{"intermediate_size": 1024, "vocab_size": 9889, "bias": "all", "init_std_qkv": 0.031, "init_std_down": 0.0, "learning_rate": 0.00093, "lr_mult_o": 0.713, "beta1": 0.9, "beta2": 0.95, "train_tokens": 370900000}
Each number is 128 + 24 x the weight over its row's rms, rounded and kept within 0 to 255. Layers, rows and columns count from 0. Numbers have three digits each. The size before them is the row's rms in percent of the matrix's.

# layer 5 MLP up, 1024x512, rms 0.0266, rows 500-554, columns 256-383
107:114148120138099101146089132134124138111134140120154157123145100142088133112121125142142126138147108111094142140122121085151077074130127150128098135121163153099137087162116089151103130112161121136148120160138081071121111130123141067113147155150127129122106100131144119097169096134101101127155131122139123110154103038121157150164137120134112135162096091123130137137179162137128131173131
107:129142132138111097069102125115140087151148110132147122159107116110119116147177090092134116158102092144120099096128111076117111156128150130108103115115124167126125108146141077120113140185095095150138124136122105127131146161096129146100140096075115128144159132156131102138133119079149137142145140152099115125144173085114119135165126159165109108121137157159107145122157118130200158183169
094:133073144104162150128119129105102125115135131137133146134131103126091115139123105095119096127102096134122100110215101115096123151105131141154128171151097138160129147115124179109125089141121114153116116138101094165153134145144138092144106114158131132087143107133061066104133092157119135126081134079130115120109153140125156130157147075188111153125141146160119137123113071128139165123131
117:154089121121076107135097106141116154165116104088114135135128125150111103114131141109161169087155131174113094139116076151132170109140152125173123142069115114115145130157133115137118151115124156133116146166110103152074165106164114139099121104160137144120135126115093112145137115151125097176130154131104125135111131142126110155121116159130138088094061131123112119137108150121116155129159
105:116079142125126128134171147188123140127104103114120131128116136127118096123112108113122145182139138128140119151121120106077161142146120168127073144120142101106129111107159152156124134168159123159085112122125115118118122153149109105118150129096143167110132122080112059100101146100127108118085119112091115118152109111103138094139130167124141141141152142134143123151151127136111165098140
093:148151149142128119128128125093144123128113097116146089081126139164123170172194103092135107106119117140110105115099119139141106127101176121143151148121112174100155151165124139110147147153159076143152146123130144219125111160127107145126118138168122135133101095123127137126096111121147173136124122116108153155118132130131141161142124146154117138112078133123133114131131173140126169122082
103:072152129139102143103103111092108104147103124149154124119145124122120090127134104129156131164151124131160134165087140139135129078129112138118141138126143119120128165132076125146135139136134132127163142168136134137159126117100127104065139131125111118136157175112136153152091150118140105177129136159121108183126150142109175123161130117129127118135121108154132126099133174109156110064148
096:116135110144125153120121130111084131141118085090123161147159116121129137137126094106130152136128134144152121111106146141104130112108110130130095160124132157113111127126121138142090122157140115097135108129128140130126121096117135167119134102158126129176155093129115144174109113119129136121128100106138126131129118134089182106095139107128180114143070099153099118100105110102111126113138
090:139167156123156118095155096122151097101156132074102171125177164110141136123177135070109132156122119145106103134135114165141152142111092155134076115109078129095126115150138121125133108125123157123132150133130095115101122098133107142133153104107130144131177131134095123170131130134185126129096140093090134105097147127133108141136103093147115158165118180141108150135114135112135166118100
101:149081089125095109138085171110127093140103156170100132104096112134124090119152127128140119139226119069094146095144126106135128147127145117119100093129147152137123103095145122122119126106082125123128176052132136134147118123173155115120152126151095123086130171135128127161174100158137128173131122122136127128105123154133138157104160148136135110124130121151114109142118149129126157093120
086:148124114128167157149100138169181133137098104135092159135113134111160115153099092111140106139104123106118136130094109104065127136132143167123149152138134149172151109125148081130149095081129153105098128135125121152083138134130143130109121160126124145125147094099046113117127103125134174135140099097101144101156108113097155116102141166147149114129155174089138139080088151155135123101146
100:119103145115136113135091118155141104118127104105101143141135117133127148142125106132146090122102115113129139098176112126105131157136130123097103159108127110093098104136163159148167135158126134090124105150112109122093118169126111149105182149130089160150109118107158117167132127117117068140158093128115111111156129148121175132172148109104128137139099119124080103094132143142135122145125
104:113138132168126111117125158183128121130142110078161160155150166091142122140087134127127137131136134127141153153133129112132119134140147149108098111120128179084173122118158155118141168169120143133130124111133089150130137127066137117088118132088111146128119141118082093142185105105104129136084107110120130128119099133106124186140185149164133118136098121161120126137168151113077133176125
085:139095154133123119106142130105133113119116127132124135117153119136123093110133145160140117196131129146130156126154136167121162127135102101161140131101099146127134172137151154153142160136095121126109127131123095140090123125082180145110126153146133140103106117090103132125148107154160174139097124138096113142135133103110170070104143126166148176137145147145120132142106115136129151150127
109:127136140107086140076131128135160096129129111180148125114132140152137113140160100107130138140130113138112138132137165108128158128122120156127109182104157111112069103102127120124101127154131160107137107118133128091146141148093116144129136090065110131123148098113112142133129145197106107177105102138111136147139137155121171121121110115120119147099100130159113093147076113132165161144113
101:150125126159152139164124113117133129128110133120158130128091136126089106120132094128097134143147103104145108156158125125150132097156153155141124107122064144154102127109107094136101130139101123188171126130135137154158151109088101131141105083168126137122119184135118097141172141137094172161083095127131098150111148157140151154137122109155140142111142100130126122175146105125141154101157
088:148118145127178150157156149107116137119148139167069140102154075127108108111188160125217145137144140124127116107077112127097130098169139127131160127108111108128113154171135131125130150105158173120137126167127135149111149145121089144138126168185113110151116153134146115124166095157103116160168119081158138111152105139171143121125127108153077097115117057137155149126105131130138158124144
099:079124139119137156135117128128145110188128094140122119133119114148098091132174123158122131136093114149131128148137150112097122134138165118140131136114100097150153137135101121122126084116154147139146145112106132121119119111128146140140103136122113129146147148117108092132117134126170140137127046134151114155157140151108129044116180178164080136123120113152145119074076170139147120128123
107:143144121111119095118126132123119112126140112087151132134120123192138098159148180151147150133152095123158132162089131148182132101183095116164087152106140127125156138139159129119116139108093153125145123131088110167113100139120155126102159127143112123129172117097162148171162151142100081112115133147112143122139128116109148141144143163117107093148131121154090105072144156139146151158124
106:143126135218124133162130143123125102144121113123095199120102111126137124113188075149117137144133126141149138114119117132147136147155144105145127119150127128173121129170102165164101102087135089100137150130109133126093158150132089157118153130123113067108198116143132144133070111112141178129182122143138145157146123138160137162132144113142102068105121111151104128110112149142099120116121
087:138143117114170141123112129185142124152146122101183130127118100115144114126120129025114113150142073141122132120097139143094113104104124154157133126144101107122121110142142138111122152140180211082129139144111107125118108107133128144062106148131114143118134129057126119137141110142125180145136136133123162147142107162127143124157145111167107170179113142142141148152120088144140147115112
117:123116130118119143152126146104100135162141083107138124159113126111080142112137105092121148159082112105093128137118143098064128093129119170137151137093089112112136109124150139121105165148170126186095159150108127109092161146121137063149169108163136152120136125122076142118088131151113111135158100140145075128132092120116109142123131102147121142122116155142124112142101129107121133132106
088:096116169132120112144091139125156118130113112133157162113144110119111128137130107139113149157100138148140105122119078097092127124123136157124136133101158165126153136150128121102109134173179137105105166137110108144150093083143113116133162136167123186145191142118118188142161105115128125144087110152124133127126135111108147119165098165142123126081153169150118111145108146156101112118178
100:140129126180145120150109113152099104119108163146128162130151094160129141130098084104128101139144117115089112163173094122121140096133162092149094168133106167104158117193128159111105143144138133121129103145116059153156132163089111121098157117095108153169121091117137140147112120139182080109141129091124108115116117061149110141155166131137124158144120156124118111140137130124123092139120
096:159143122137153149108123161132104106126176153145150126085165133131114079125138122134119150132133100120104107127099128115134177090144145135143121138118134137148120095104143152132119112147189151146142109147127094142114150154095090104147135124157106109138123149164111140161157070142088115163146135115161119111160108063163146087122122091118060143129133102109096135085116122100117121167149
106:135144095125144142133130126124069121129164163122121109131095127128150137120131111101131129142145117168106060144117116102125107095119117146133139101117170164105109150141097128136137115089100163130118137157116133120139166194139140076110140122148115095109161103132102129147129120102124121163086085108142128125110159124124163133152135133145139112124104153144089139115120149087078139144137
105:160084134164122149147123126135112137134115140100124157154114091109099099117157139113153120144095124118085092120137102087125100150130104142126110118120107126144140092152169143158136095155156151093105100131095124154109146119152154152128142149110130092132154132126150096107138123120187155138088112107113142135147112104138148134137123126152161176127138121134128087126115139108102145131122
093:128117145118204181106132113137119117154095101152116119135163087109080160195121113111118133124132107131136115134131112105114123131123134100153157121092107169123142169084087105110140123116153102121171145113137116095125171113144091122122148150142117109121141154115075142135128140098097119133138094106117087116100144119119123118125112157152095105137130144152153118078134117162084141146078
097:126130129125137149146114164075123133147145093136100151142172136127163101156149086102107152125127102089160120090084123115097129119145134110153136179113118111149152090143155137101195123142139084150127142134113111153062123121127162147156169127095108156127152117049101086135165124106082113138182151124100103151138136145116139115109140096108152155100156119097085129130102112157140135131098
089:148118173172078101114134145116126144081093111100135147114156101153122111142159130159099124167109143167135140147168132113124155132150132154116082162119105118144099091099130118130113138119103162189154148144133063127167167117122132100092169095127114147109186114139055118097155135148104109125140132090114122125149131118087142136143141125105096137156112141121094131133123149121098155165133
104:147190104141098110138155139114122121114164145105141146088135110117113143131157120142158147127128095142111116123161155133128155133137097160158115097100088113141100124128120160092111170118106119102157109109091092143103154102140104136099141113149118085121155155127124122171131112137132104134164126089150115129113099080178116157090138136129134105093118098177125114106144127125110116145111
114:123132121124091186162136080125146136124131129119137098128144130144148096121157114136104140171134075128177115131128115130076183084129142117120122145138106097123122127168099151155150114157102142140148125130098128119133089150121129130113125101119114121118147122118164128142112136170124154136141123114138141175095122156140170133165125111119075155138105143163141127085118106140141162140134
109:163151164084147168116072141121148119140122063093125134129107087080148107153137093131124133108152134110137134128099122118122084154155113145160135121117104102136107145121123097123104124124104120142155135082136121162091132174061125128152128120169099129096138096093114158113087125118119113135189109076127123112170142119133104137134149155175124122143137119126081112114118141117090141128107
102:095095111101168186118093128122156118140163105106140127154106146163088112126170155080148122130165081156146120129111132113108142115120099106133136152128134112110104070124101094107121099160136132104154162126110131133145141148130109106138148106108126124170133151159148126152097125102159162097120129154105097128106128156128107152161107173124132154138127160148106108156131141116128137099120
107:135070141137111174105130145091170128142138129126089140157142098177102101127145143133142133165073095115161107087165124111142139101119126137139148139106162173141141163155123162076162147133116148105097157087103142102157154161114095131135161067153117129206116118102123170132106130148127127116123110135081113167112162129136133135156141148114146110146107172122125138148126128137173149133095
091:089140112139119137120165096100133104112147154147130160108101122119125137158129113135149101129134129127144079130151116114130161120118109104145112170159133130125154131141151139124112141125137111165134124105093112087157101102151103158126153180153110104137143127118106135107102071153090154137141121117152107153099148110155126155137136156115170139131103164046096133182105126094114107182125
101:079083142152091203113138135131182145144124109122111112128173125111141109123144138143135114154146129153140142194152130097086104135173141130122119107150141123145141077085135145101092165148130128119157117149106106126113154117132118085130140108161126127144106118123117153118121104155109123113140114125120103143169111130115095132139173145112119149145070150108152149133128134098060139133176
108:111163128121134165142142142125109119128130135157121162151132117169133097132121143140164131128067119134127105142117095109141170152151143120113102152136123130128150121097117129093139158117120159154115140114114098144119090070109174121125128127107108167127127155117130141143172124145161126156113093099109104126140136113118143141148104160154150102137121164159124104106130153127103125090086
086:156120091137123124076116147103170147127106102139130110123121156117123101114136105144113220130143146123130164137129095115073152136116116112149123161065091124102164125120141134123118155084171110136160134093144116120120111114163121127142114110132150113133132115094123128107147100149118176111123108126131138122111160115152164135125110131138120112167154125119138155135133138111149141124126
109:146103136141100120086090103166135102119170153123121175100110141219133127148171109101125126155152119132123155167105113113110180154097132110166115120120153170119124100162130121097120145136120164137113115113113133112108138127154132092115128118154123145145090159137092134149134133150132113130133146137130131132116143116150152155145137136129133101172128149115121116133115146113124138121132
099:136161159162115147145109139108112131151115111099143157123138105136090143141142115124192153138155145162115063155146101118150136114152092184146121170098096122152121111092137168130109159127153102176119097085106072117154150145135149163121133134153145170139131160123104108108095116138125116146170130147123129113135136144148191091126138123129087114130170131132113116106054132119107176127120
106:129141114121140117121126128146136107137135145118125123166085098148135105188154118128114108134104148154107112142116113107140158159132154105131115142123107128111087068125076143121087143125150145090144151159115121117143149147118154144111142092133118148152176153089110152120129117131131167170144123151103133152096175126161159098103133120135097093097135122127117102164110206182134139120119
105:158139106154172114168158098147137135143117123109096131170186124104164160137106089135115161138151124134104123086138107136085127073131155180122112104106069155132151128111133122136133149140118188160113152117072117160155153177159092148118112118149125117136125117144177062142124078107112120141145114145191122194135141144178163107156124176110100119105124125154126139132111166111103137120112
096:101133124141150109112124181137144151138116103101117134113117116135110126139156120105087116106130123134171120148078118129108111115146129123142094131133126083097114079109132114137144110145107119161154157133116115135132102131169119112133144140131122115106138138090193154133109122145163100121121093170148117105103174140155177172144141120172099097124086120141086127118152104149114114124191
100:126132130129163121146123147164066119157134121131130140152110093136089052177120066105123130112171116132150115140159109140139145152129121111161093128115127098160144123131131150095149129115091174115102130154118137114112136161123110148138152136144105175124137108079103110145120134136134141139123139141133117116113106099106166159120129117152132139154141161108141163122127150086127125148104
102:094138104093072111099120170099133127130149131075101136138112094126113106108116178094159154188130118110102123136083113101157111099150142165121146137117172137098132173132155164153135157139154150153164146156108090122108126145142082092097143122135120094165117124157153100136113105120141133166084119145139136167124170107095131136136126151142160123125159132132092118141144142153129141144111
091:157118149136113118129157156168103108157134136117161119090123105143130095111108119159118056105173135089144073139119155098119135115133126122117076132130137109118108109153117127140127118112110116135087107113096129138140137087117159119127140112128115116082120137122156128122116104127115129137131180121141148117113070111124128159157142149149124115137111123134107115115154113110067103110136
094:118131120179125156135139162139085116135138081151057138140093130124120141130094087101142128139123154151144156121162132166087106100126137138145056140114174138136142110125134126142092106135114149122145149121109081076112126151116115109140147110126114112117142122092106121120106102138122146146154094085156141104141148114154132125130138133107097136098103132106111156105117122143065141082129
105:142068095167117104111132134151135111174132127081148089109170123121152143137147094148153108124128109195151122102105108153110158139141138152136113141146163129140145114103133139138106171130117148104160123134116121161154150127132098132128137127203122140145124115092093117152150136104141116143143129159106127120098121154110122152158136157117117145105139121114139135126127152164110136111118
095:163140156137113112091101119150149127160115099134154111097105101111089123179095140127160070132125110139122107125117132107138125094149121123076115096147149158094094147104126103131132099158115109140124153096132114139135140138148117143127126108126122095113119123099135162107119080128116112141135147091114116127098166120162133106105113198109098118122146122094110146164183107154109108100150
105:124110149166109108104074157109165156159153084118099127165145137143120126153121192149173104117126140160148162121115133118136165130139108108139125146116081131112153083120151113140120090162150083078153119144127131115094102160123155152141166136148129112102126078143112119168155082144114138135090116134133142133110102133133147108125132138100119096122150148122163079093170115135156143112122
101:116091129101164147143121128122085116106137133140168108171120148155150141159120107107138130114100115100126098102092152148136149125140123133146091161144110146103151148161134111149121157183112112132194106145142094136143124103160134090136134159133121144082114117110116177101125118150109153153073072133134117108153102078137126134088158167116088108120131149079103129106138152146131161119180
098:132114091108105128124076105129110127124125049132104164146102154129154135161117138121142117121113120148173158124128110088108146140130162130105143117143109125107145128132128137105099180132148056180153121155104108106110119129178065081127155111097101154102153179134094112141168133059137145141162135138142117119116141105127091148137132097162128133121121144116134103111114124091132086148198
095:205124084103091131125160127122130126161151123142118120132132102124102099139102120129115113106126107106130118190111149140113164140106079132117122129119170097096119113136150142111113127121159141175153119126110128144138146146118143105112126121160122092088136088089097134157109131148132125127147122135131075151097138127111141132095191124157121153108154147150117099139139120108149163112127
105:137115124174142108172137114101108136165115099145123170120145118111111138123118136148161114182139148102108067125136122141133119123138116146119117137124111094147180135119144149120114108090127134134098115110108115163142127115105116150128184135123125081110179164074096133134146116141141130124108129117114112124136144134123139088098140178142149170127159152125140100084113116107175142116162
# layer 5 MLP down (transposed), 1024x512, rms 0.0249, rows 500-553, columns 256-383
108:170119170160109130121127114156115113121112156112098133115111143094093130089133142107135114106145141129176113123136104129148148116175136150129123136122115134103120140134124138151105098137179057081106139153195115115107130118120117123131179141142114125149117130113145101141153118114132135154115146083127076096121128124110103136101096148123130144124139146116121104170127153114144139107142
115:100114174114116132114112133132149080084107112134125103158089104143133115113143124121142145138109129129138130187154091127140118163151079118130139120113107108074139124155136137088111157117122094140131141150160094123129122106112147117118158155117097139121107137147103159105160154154119095132109115164105138137131145133074139077134081088135148153150113129132132147135174149113144125142146
093:127135127146127142126109096167114081119113140174158120082126134123157155151126106156093117140114143126086121120134119154123155163131125151158152112132100086161066084131115102132135128077169157160145085116171142122155162123163158139116179136103092079144105133101126100100117131123138145136128164111117102143109095130158131092127152161162159136126146106122147094110147127112132149117119
090:118127090123141144175124118098109249103125104151118128126122094117127137140157140095126255132145117149122128139117109113133131112144144115121102128022126132115141125130110116118131152123116131138144128129100106120111124115105119146111120122098255142122117118106139132147176147133144110136140103151153120143127124136112140152155160125138164139128124146127136126135144079114132154128112
112:120092139109124083089158159137124089113123132163136139155136138146160134161114168140089122164167169094130111123087128118112119179092109098122117102108130118146128147130133110125151176109105152128084142092086084059156140150167169123122133136169112124121146116140144190138124138151161108125106122145066153133124132151134145166127142100108131164096114135108141134084114155116139120101102
091:159137128132135130094171109083140102108138121112161150124116120095133104132159146160149126152102116084145149161136117132124076121118151134117163126128122135146122094112131112159134146138093156124126149113164139112143101136090154141122122165084097138103136118089121116151142121138138135126172124136079177138141139129109158124096132130112166121112075116135118140126143151140151144136143
109:084156130171145096110125120165159114163143128135195151125101124139135114119077179159132137133139126127164125126072110120105135127127144143140094108142116129101123142115132147145115110142113071143160161097117153113110171122146108117151147136129142107168113132137118132113146112132111147113125137083161156121156138165085154160144103109151102128093120118136098123118124121103132073126140
095:120117139150094103175121125139143092125118103127121122120136172175135148190082131168101143113143116115122115085121136112115120147092137147132118120122108139114134169116128100129103114138144175139127149123144118146158112147123121126088115164149089129118146089139124143152140159100115141139114142123135116103171138144175114120173135146113133138150145091118094144129118087142162117131119
086:162158097125140128145130119144098137131190171134119119131160110174114132117109089128113138116146104118114099107129173111141129122091129086109121133138092149176147151131121131122124126119126124169141104091070134122125142094127132177148101115147173060105113157144117142137146087094106119153116134082151106119177136146165095105149169104127099097095167126128120090135131137172128106141133
101:099088186130132145101141136141153127151135092165095127150140165126168114086127156157138134117111079165123125134102114108125142136187148114111093119129111119098152150101144128120155109114144135091111141131143094121069093135135131131099121127176156121146115153088111066133178194123122126102141105128139148157128140116181115149085117103124093133115142104127144140148154123143139159121119
080:121143135154112124177126125138123069107143149125136084131113138091091148109149087142136093110166155127127141091153124099130184139115129102134148078144168138111125111139173159102150146072138123133127105125088112101122144164127140125186192112102083072107143152126100118111152101131151125138108147165130177127131098164172156139178132103103144119135104115100136080145129107099102097142135
101:144154121127104107178113138138130128128130130105104165110105189143130105178149136123145169154088083171117144116142141124159111131188089121147149129160097147171182118117121144103137119116187136113105162138136089149168093121163110127136077134111129127138154133154141113101135137151140133165105162138153101114118112139152128152116127094148136117103136133109137127127122114136137158132131
102:108171121104122154116112148166099120109134137181105114110127198100187117131095126126101115104144115130131144141093152129102150160137121137149094138117172166111149108148132154124151134174153137164086116140141106085111096147146130121134142136145121114109122135148110145149119119092148106114186099147103148137131103135158149159122103101123141101140128119155113131155127153114124077139110
076:127139150129159123132145139162081057133120161137116064137123169145117161152085065099130113106143110136122122091106083131114112151152154114102106148160145148101101107086062106114149132161135100157127133114144144102130124100144112111131128103074098133080138167120148099106130142129099109110170109124109160148094115133120104153167093159121124100134139141100122119133134177104136130074091
115:198097097147081099123099120132108114119114119145112132136140145141153124091149102184142106119136146105128125164163106142117109114160147108141113117143139145120147127120102126119096156078134130094171136107128113147137112090171127120116129134112115096157151100122119138134120168113104116085077127153179137142111087117136132174158076129088120136104144095111118086153104105107128169122084
103:177110160119128117138131156062125117091160120184142129128150114108087133106090156112115165148115145157101137150136097178120136124100170142111098126156138079109102100125094110122084177151139082128133149147127174092123093154139122101122167124071106112129118082171144084122121163159142138127152106150139181115121146121141146180127131134145153133121122122140151133101134113104170109111136
084:106161134145149120130140151120141171141127147097121167135165101136120119091105118160111155175126117108147171155134122174152128132103165130125118135125139130164103096086095166129127135144142069160119151146127155083140120143153093060109149115080168192119142090138153115111098138112165158057102092130129130138109123103110091135105132130124104132119162138137110109110146154088129108153106
102:171161150137123110102088133134102111123132121105104104179120122098104165118126093134114096127139130125138097119124111133158098120115162132162150105129133110141159135104140130166121081133127164100169117151151135128178128102087152151194165155186146128104170148113110119114143144114137120151138136135122145138147125126132139133180094140111162143152112119105105127211151133118137106155083
110:079143141105127157090112133164124202144121162130127085108160138098122106144120113129091100148102090133121114155090122111121150103146179113141149107147122148125111118103146110116126125130125099100119137138177108125164131124157137108096148136161223134099141102142162078099139085104114148143119135125124141094105114108106115140124120090153119101119096113123129117120182145072137125103134
112:111105151114125144169174136094093091091099095131129158116142157121110104163141123139120138083125124119114129148134085142138111149093123141095103106128116089116095103092096073135124178150092141125151158159122152101114123120128134092141115151136079104119138092118109116122129108088141150150150133127160147160127156158169103152163072157089153103134104122130125138122145145139135103121102
078:163120091154132136066085130167133120103140126136132088109126149118129179140124090106118103132112137144169138116124132117153114099163134107157185116142163125125146150097153132145125137116137155115117108116148127123141197119144160105149172133112099079113137093125128116147136085130160154131082106074133167146107113152113138154143113128145130119136126060195128126138113053144145091127149
103:117110102123149120165131112140158177142123142114208128134132165144109095116119096141121133160104119113107144116109129132122097173094126124089151149044115142144132101143106125115141139081131145129150118134155132154127126105111145127124106138145195127082133153127104146113121115142108126137134152129102107136096125109105127095126117096144102123161128091105142120117168116133136133133151
082:113120105086112131145141103119117138149103139132137114167152138094136179140154160130116139143096136134136127123119102101166137085126123096087101110121109104099130118142107136127158151118104144105140113134106154112137177119118163113112122160125194135104134098064157087130118166156158148121120189131103091168171114148121130167132137098119106142161121153155140155113117103100145132112129
103:125130108092105121129153107110149137123119162127122140091127130122094163108116093137143158121134161149128147122122150141124128130159169102161132152169137089105116122139124138121113133163108094157101119128119126132097143109087158177161105142151131157124135098123143122139155114129146102119068114081091135156154102088122107144117148095148115103096104116137155149124050091107091145100128
096:107146099141136122132106145145112141132092071129108160142115164135140108096102124117087141111092125138174141117142090119168154116132185165151136106117095139118137138132133161172161151192126119095123130138157132149077123114141132111128110113116124163144100141075148155123159128146124146116115111108127155109129120164182137178091108120122150128095107129136111095097147108097125136137141
119:170154105113166150162102137131141157147153112148128135125145147091152151132167118144154135128115182145121090127101109138105143107116126101106135078093114119097150107147131142102156124158135134097129156145162142133086126142082103135131126122150134107161119111137135150139175152078119124151115162162115122144131140118099167135153110074100135129111129143135148145121077121101138106116172
104:137128091085142155153131102156127182094125132155105112150133107110112122099160164122093173118077137121124137168127123141128138180138153156123102106147124153114093177122097086139123135147140101122157136091157096141118118138139139130120146147138222112090120109089162181102170149105094131121117160165109148150119165083106090125125150133097115142147157158139147108107108100126205122095139
091:107157152171097118163134126106133071151134152091134099124148142114122060131107134132106119159124124127096139073112170166184142130097118131134156151133113082155129075149132122115150098122152125126131122111139109130176165166152157154136122087128114121106133105145108172108156121130127090114145132188074142116175117148180108141132098101144125130152141139141115132116137085112158107144129
099:152185161131104144143110143106128125112125154135125105134112158105144162124146152149104134125142097147074181133110135118134111111109118115129125110086177135082185114091136113160075170141134094153111133106112145123100137117117165123125101108109122088109125096153131120118187116131102162116125122133142117180087158096103193105134124064153160139095105105120127120135107102093110096073171
083:106126129112148131104113160171132119099169147128127145102085119091147131125141140123129139077138135091174155095066122131125113150122154116151137114133097146104128216151139142115128116081115140099126134156160139114105134107151106125100155122117104107151111137159119123167098160100129113150122077116123113115078097155137119114127145144127159119102105131153080133123128079130127101154103
111:143104111092162137098112117171116153084115135160181123088116151124127133160128132123144154115141146105146088130136118137131123160140113104114120097135132069072138090105132125131106120116111129108128117093110112066164154112099129059142101182137161104088109159138160114105140121115121131153103120154135149151140127118127135094118144147110150123142144150120126127121144133139106142112133
119:076125132132129159155137135131155159143130102109156091099116110143094132129086086127115098088155112138104127055105104143139166152167163148108118125121121129115147132110110145102144136115093088099102139158087092125130159147130137112132160132124122153127142137116131166118176116149140134077131168112124155132114135120117114128145138109140126135118141106150175099152117129142156076134132
122:116112072125117130125118163149123130151159089168135148120131100137121118096109106103124158147179105139129101085101114113091136184158148095113111104153056128116092140163121117169140154118135163097173086147193117125136125136127116128122170099119099128151149141177153144118130151124128086146165103113131129132135142130112126153125094122089109112142094125109108110134181176133124119151123
106:175162135133129109132156156122144132100176147129137129140162103158147122075115127124120122134098127151106136173154113132119107112102136200108107122116112123122092115100097160124142072121098123165130123102107144078108112094148094103135101065132099112139086100130108119121137142169103097135119122150157126129104102123155152135116174129173139166120121131100102142154102127133108145130156
114:092124114115098128150145141093161090117174124141102110110097126103157120108122123127149113116110111107086108115122151146087114155159153114142170104082107146135152095118103135145092148186183129094125150159170144096153105148134116113116192151144116105096174148112136133114108128137126107093079079120114117096140170130127132136104125142097114123133104114098132122145105152131157138114099
087:148130138119161126121089135142130112143163145136089110134095184146133128125126126107122200129150136104116099147117097180126117126132153132180114119098107108134092114124118108102147171144133108100120106143114120115153145143133106108165136153134118165091179134128149176129089130132114113143128146131070131122132133128137117108082093093097139160118118085135141138075107094170098180115120
099:105129148127117142122173143173098128178131144131099120152113135138118137122112172112110123103119113103156140148123155117107113106106091170134160119115123149140118102108138152132137132132136162091136134137160081104094107147122122167107131116107130129099137159137168109143142126095111133075119154152125122098128095125135130128104135159181119108121123122122099096145078150120173122114117
116:159091136156133087117124141120122153145105082133134119163129169123110106103153143173177129114120179155138136091128097147116106078113115106122161133115140101077156130093118162138166114133098114146102141121128133094111151178172117135117117119137136138132107087125124108104086126131080106113101061156148115184126121119111115136178128130154135136144125119129097086098110122123125097117189
062:108145137127154128129122105138134123134106157120110141131122072138144112178133121146134106101139099101118124111122129128154111113122103157139114131134144138127134131154091151117122120153076174090132143104152131100113106168147127131117126137110112143168144135128097133221112158137109072152102118097127132159132134142122130133132134128107161162103148137182141137092188152127114136170096
119:096140108188168146154152103123120125109115170068097165158124120152146092104128103103119095113162081124109114167166126125092088158161115125141111086118111138138141129117126103114166124108131145150124157140139161108116121142083158126139154104107109108126159114159100174150102121111115134077165116140130129093112104149147126119119113141114115136123119135120083123108151150083093159201054
088:099150147101166135130106118099109174107136109128128096146139121095117108134112097110108150151126156169138131165140128116140095132158129079146175099122175126129097132146133132115156090095174161092123135138109206142142132137123140168144112102126255149160104100131171110128105104150147115147118177130112113161134126115118096130118107135107163112127136122156147136124125115132134126149088
109:155107114165153131074123145106161128119128147120154167125116167127110113106098118138162135137162112115135116113158108115165152080142127149117123131128128123160100088150111188171139097121088174141113112137064132098095147126107094121100141110155119117150139130092098130114121126109146168112103149081126153183154115163096116095177075157161130121159100143135127148137129134140092130136091
114:124111124121126120142176108126140111134103127127145166126109088171131147160097155119143141139126167086116167119117104146110138169136133111090126143113095101187122098143154173108123114156119094134148106111103058127202165121117111098110135164091120142102142117146097160121160099125151154161135136150130140116129129114149117130172080131124123123173143148135102140106143104172123177129097
097:158174138114123117116110100127109138109105134113091155108144098138104123154114118105151136113116071105152141142158145164120109127144124110167145114121136139145147137119138152136105093142125099100108118116087133139125185125163124158156154081146134110131110131182120112097093091111111156120144155139122131125137083118154163101144107129079138139085091101110082119135141135123126120129100
103:128161179166115156164148126123107141148115076162102159132141150169121145110110136124123096114147100139134128179136112134088127136118132145111129102109100142159127156106128077126125105086090109114092180107166133111168123133103147120116148124110117071107160142162112172122139143129129111123122172087128145106133113123110104147149166101125119167108134140141157116151117165156114122113128
107:140104133109137141102113104114113121132127094108114143149094078109109116144072110151119116090107122103170077135117141171165124161116110104119096173135110121164136168136152128051103132084109125134159168143152152092110154154170125151130112129117127155172122137110103119115123171149150107170099160091125091149092166142131148130137127130168129128139141117156162149168078117082151100113141
085:120100099130155136114113094121146098120124125131110146156125186112132168152134113095179176127101145148087145149161103136157102154113166146142196123086108144148166124096146113120127126141161163123133131150137127092124141170146111148118116153150092121186145137149095120121137155129107111125114093133124104142122180114140197116136138100070124116105135143104158127153076150148187142157139
091:116127137111129154132114103151107128134084155162103123118139159188159181135069142145117097147134117140125171130061148154107138150122139149106104116145113145146098105101111135128128137150143112123133113136094104177146146125106103123120147114098125144137141155113141163132099116145121137094128111127119106098154096156131163149154175161096123118122153138073124157119124150137163139109111
105:114118145141157115124110121132122109135144152138077100092106086146134114138136171154104158147127122154136173129151119119089104120089080142117138138126115098151160084104120102163155128121123140146099120138132130130150136118116098135159155147143114123178111091107158120139139139140047101116109113157145117138128080201115116127121125139105133149134130113123154148160113115138072119157149
092:133160137121107149151115124128130102158111144092148110146157132117084123101171125140142098146163122150172128089160122077143133128156141157113107143121105108141115131128085099114158128148125136146118135164119107150134145095124107084158127103137115166116149130114149084171092133111134110116102125127131152112124156133127074141131137102159110163137089122114103139124167165123127105166090
107:089126134163136141124153111136116094109123099115134165141142139146109111119121131124110114061137186126161138083091149171164147162147142117148127179130070135124125109132132139128116108183128101073132138122114113158112145159134163121098147090117069122134161135149102135135117110167124129144152124127149136109138111150111088107108109144106168158118137157126121111141122119139127163125097
104:112134160145182106134112069180139102092153162148130116146149149119143112104136145128143126106124146068180124127118092113148123127115134164156124159139103106172072170133117093108101114152133127105179098112125071160097084097162131121141099136133098119104155143109177122121121122102129176093081072136112134130123076183131096110109120143094167090135151116117142100120108148119113141091105
096:110161130140112152138138160149132083093124120135126102157145101083120121095150134101132148152105102128125169142119137149142088149128123147122119137113124126132146129155107135128143104145144108128149147164054113158155144133138170104162131134176096156172163088112097163135120103142112161125152180161071145085108106141162135122079121145137113117136143110172152103111127105140158118136079
093:117110140099163143087113122141137098156111138143131102123132116074128162174090191135118148127081124155138106163136100163084147127125099137143152109105116151099113098156137155090107125126121113128158141134094185087113133138114090091113121103106115129135099159147162122115150089151097110163167167139131128144099092138108146094093125110101140135159162123169110167147124112150128134113175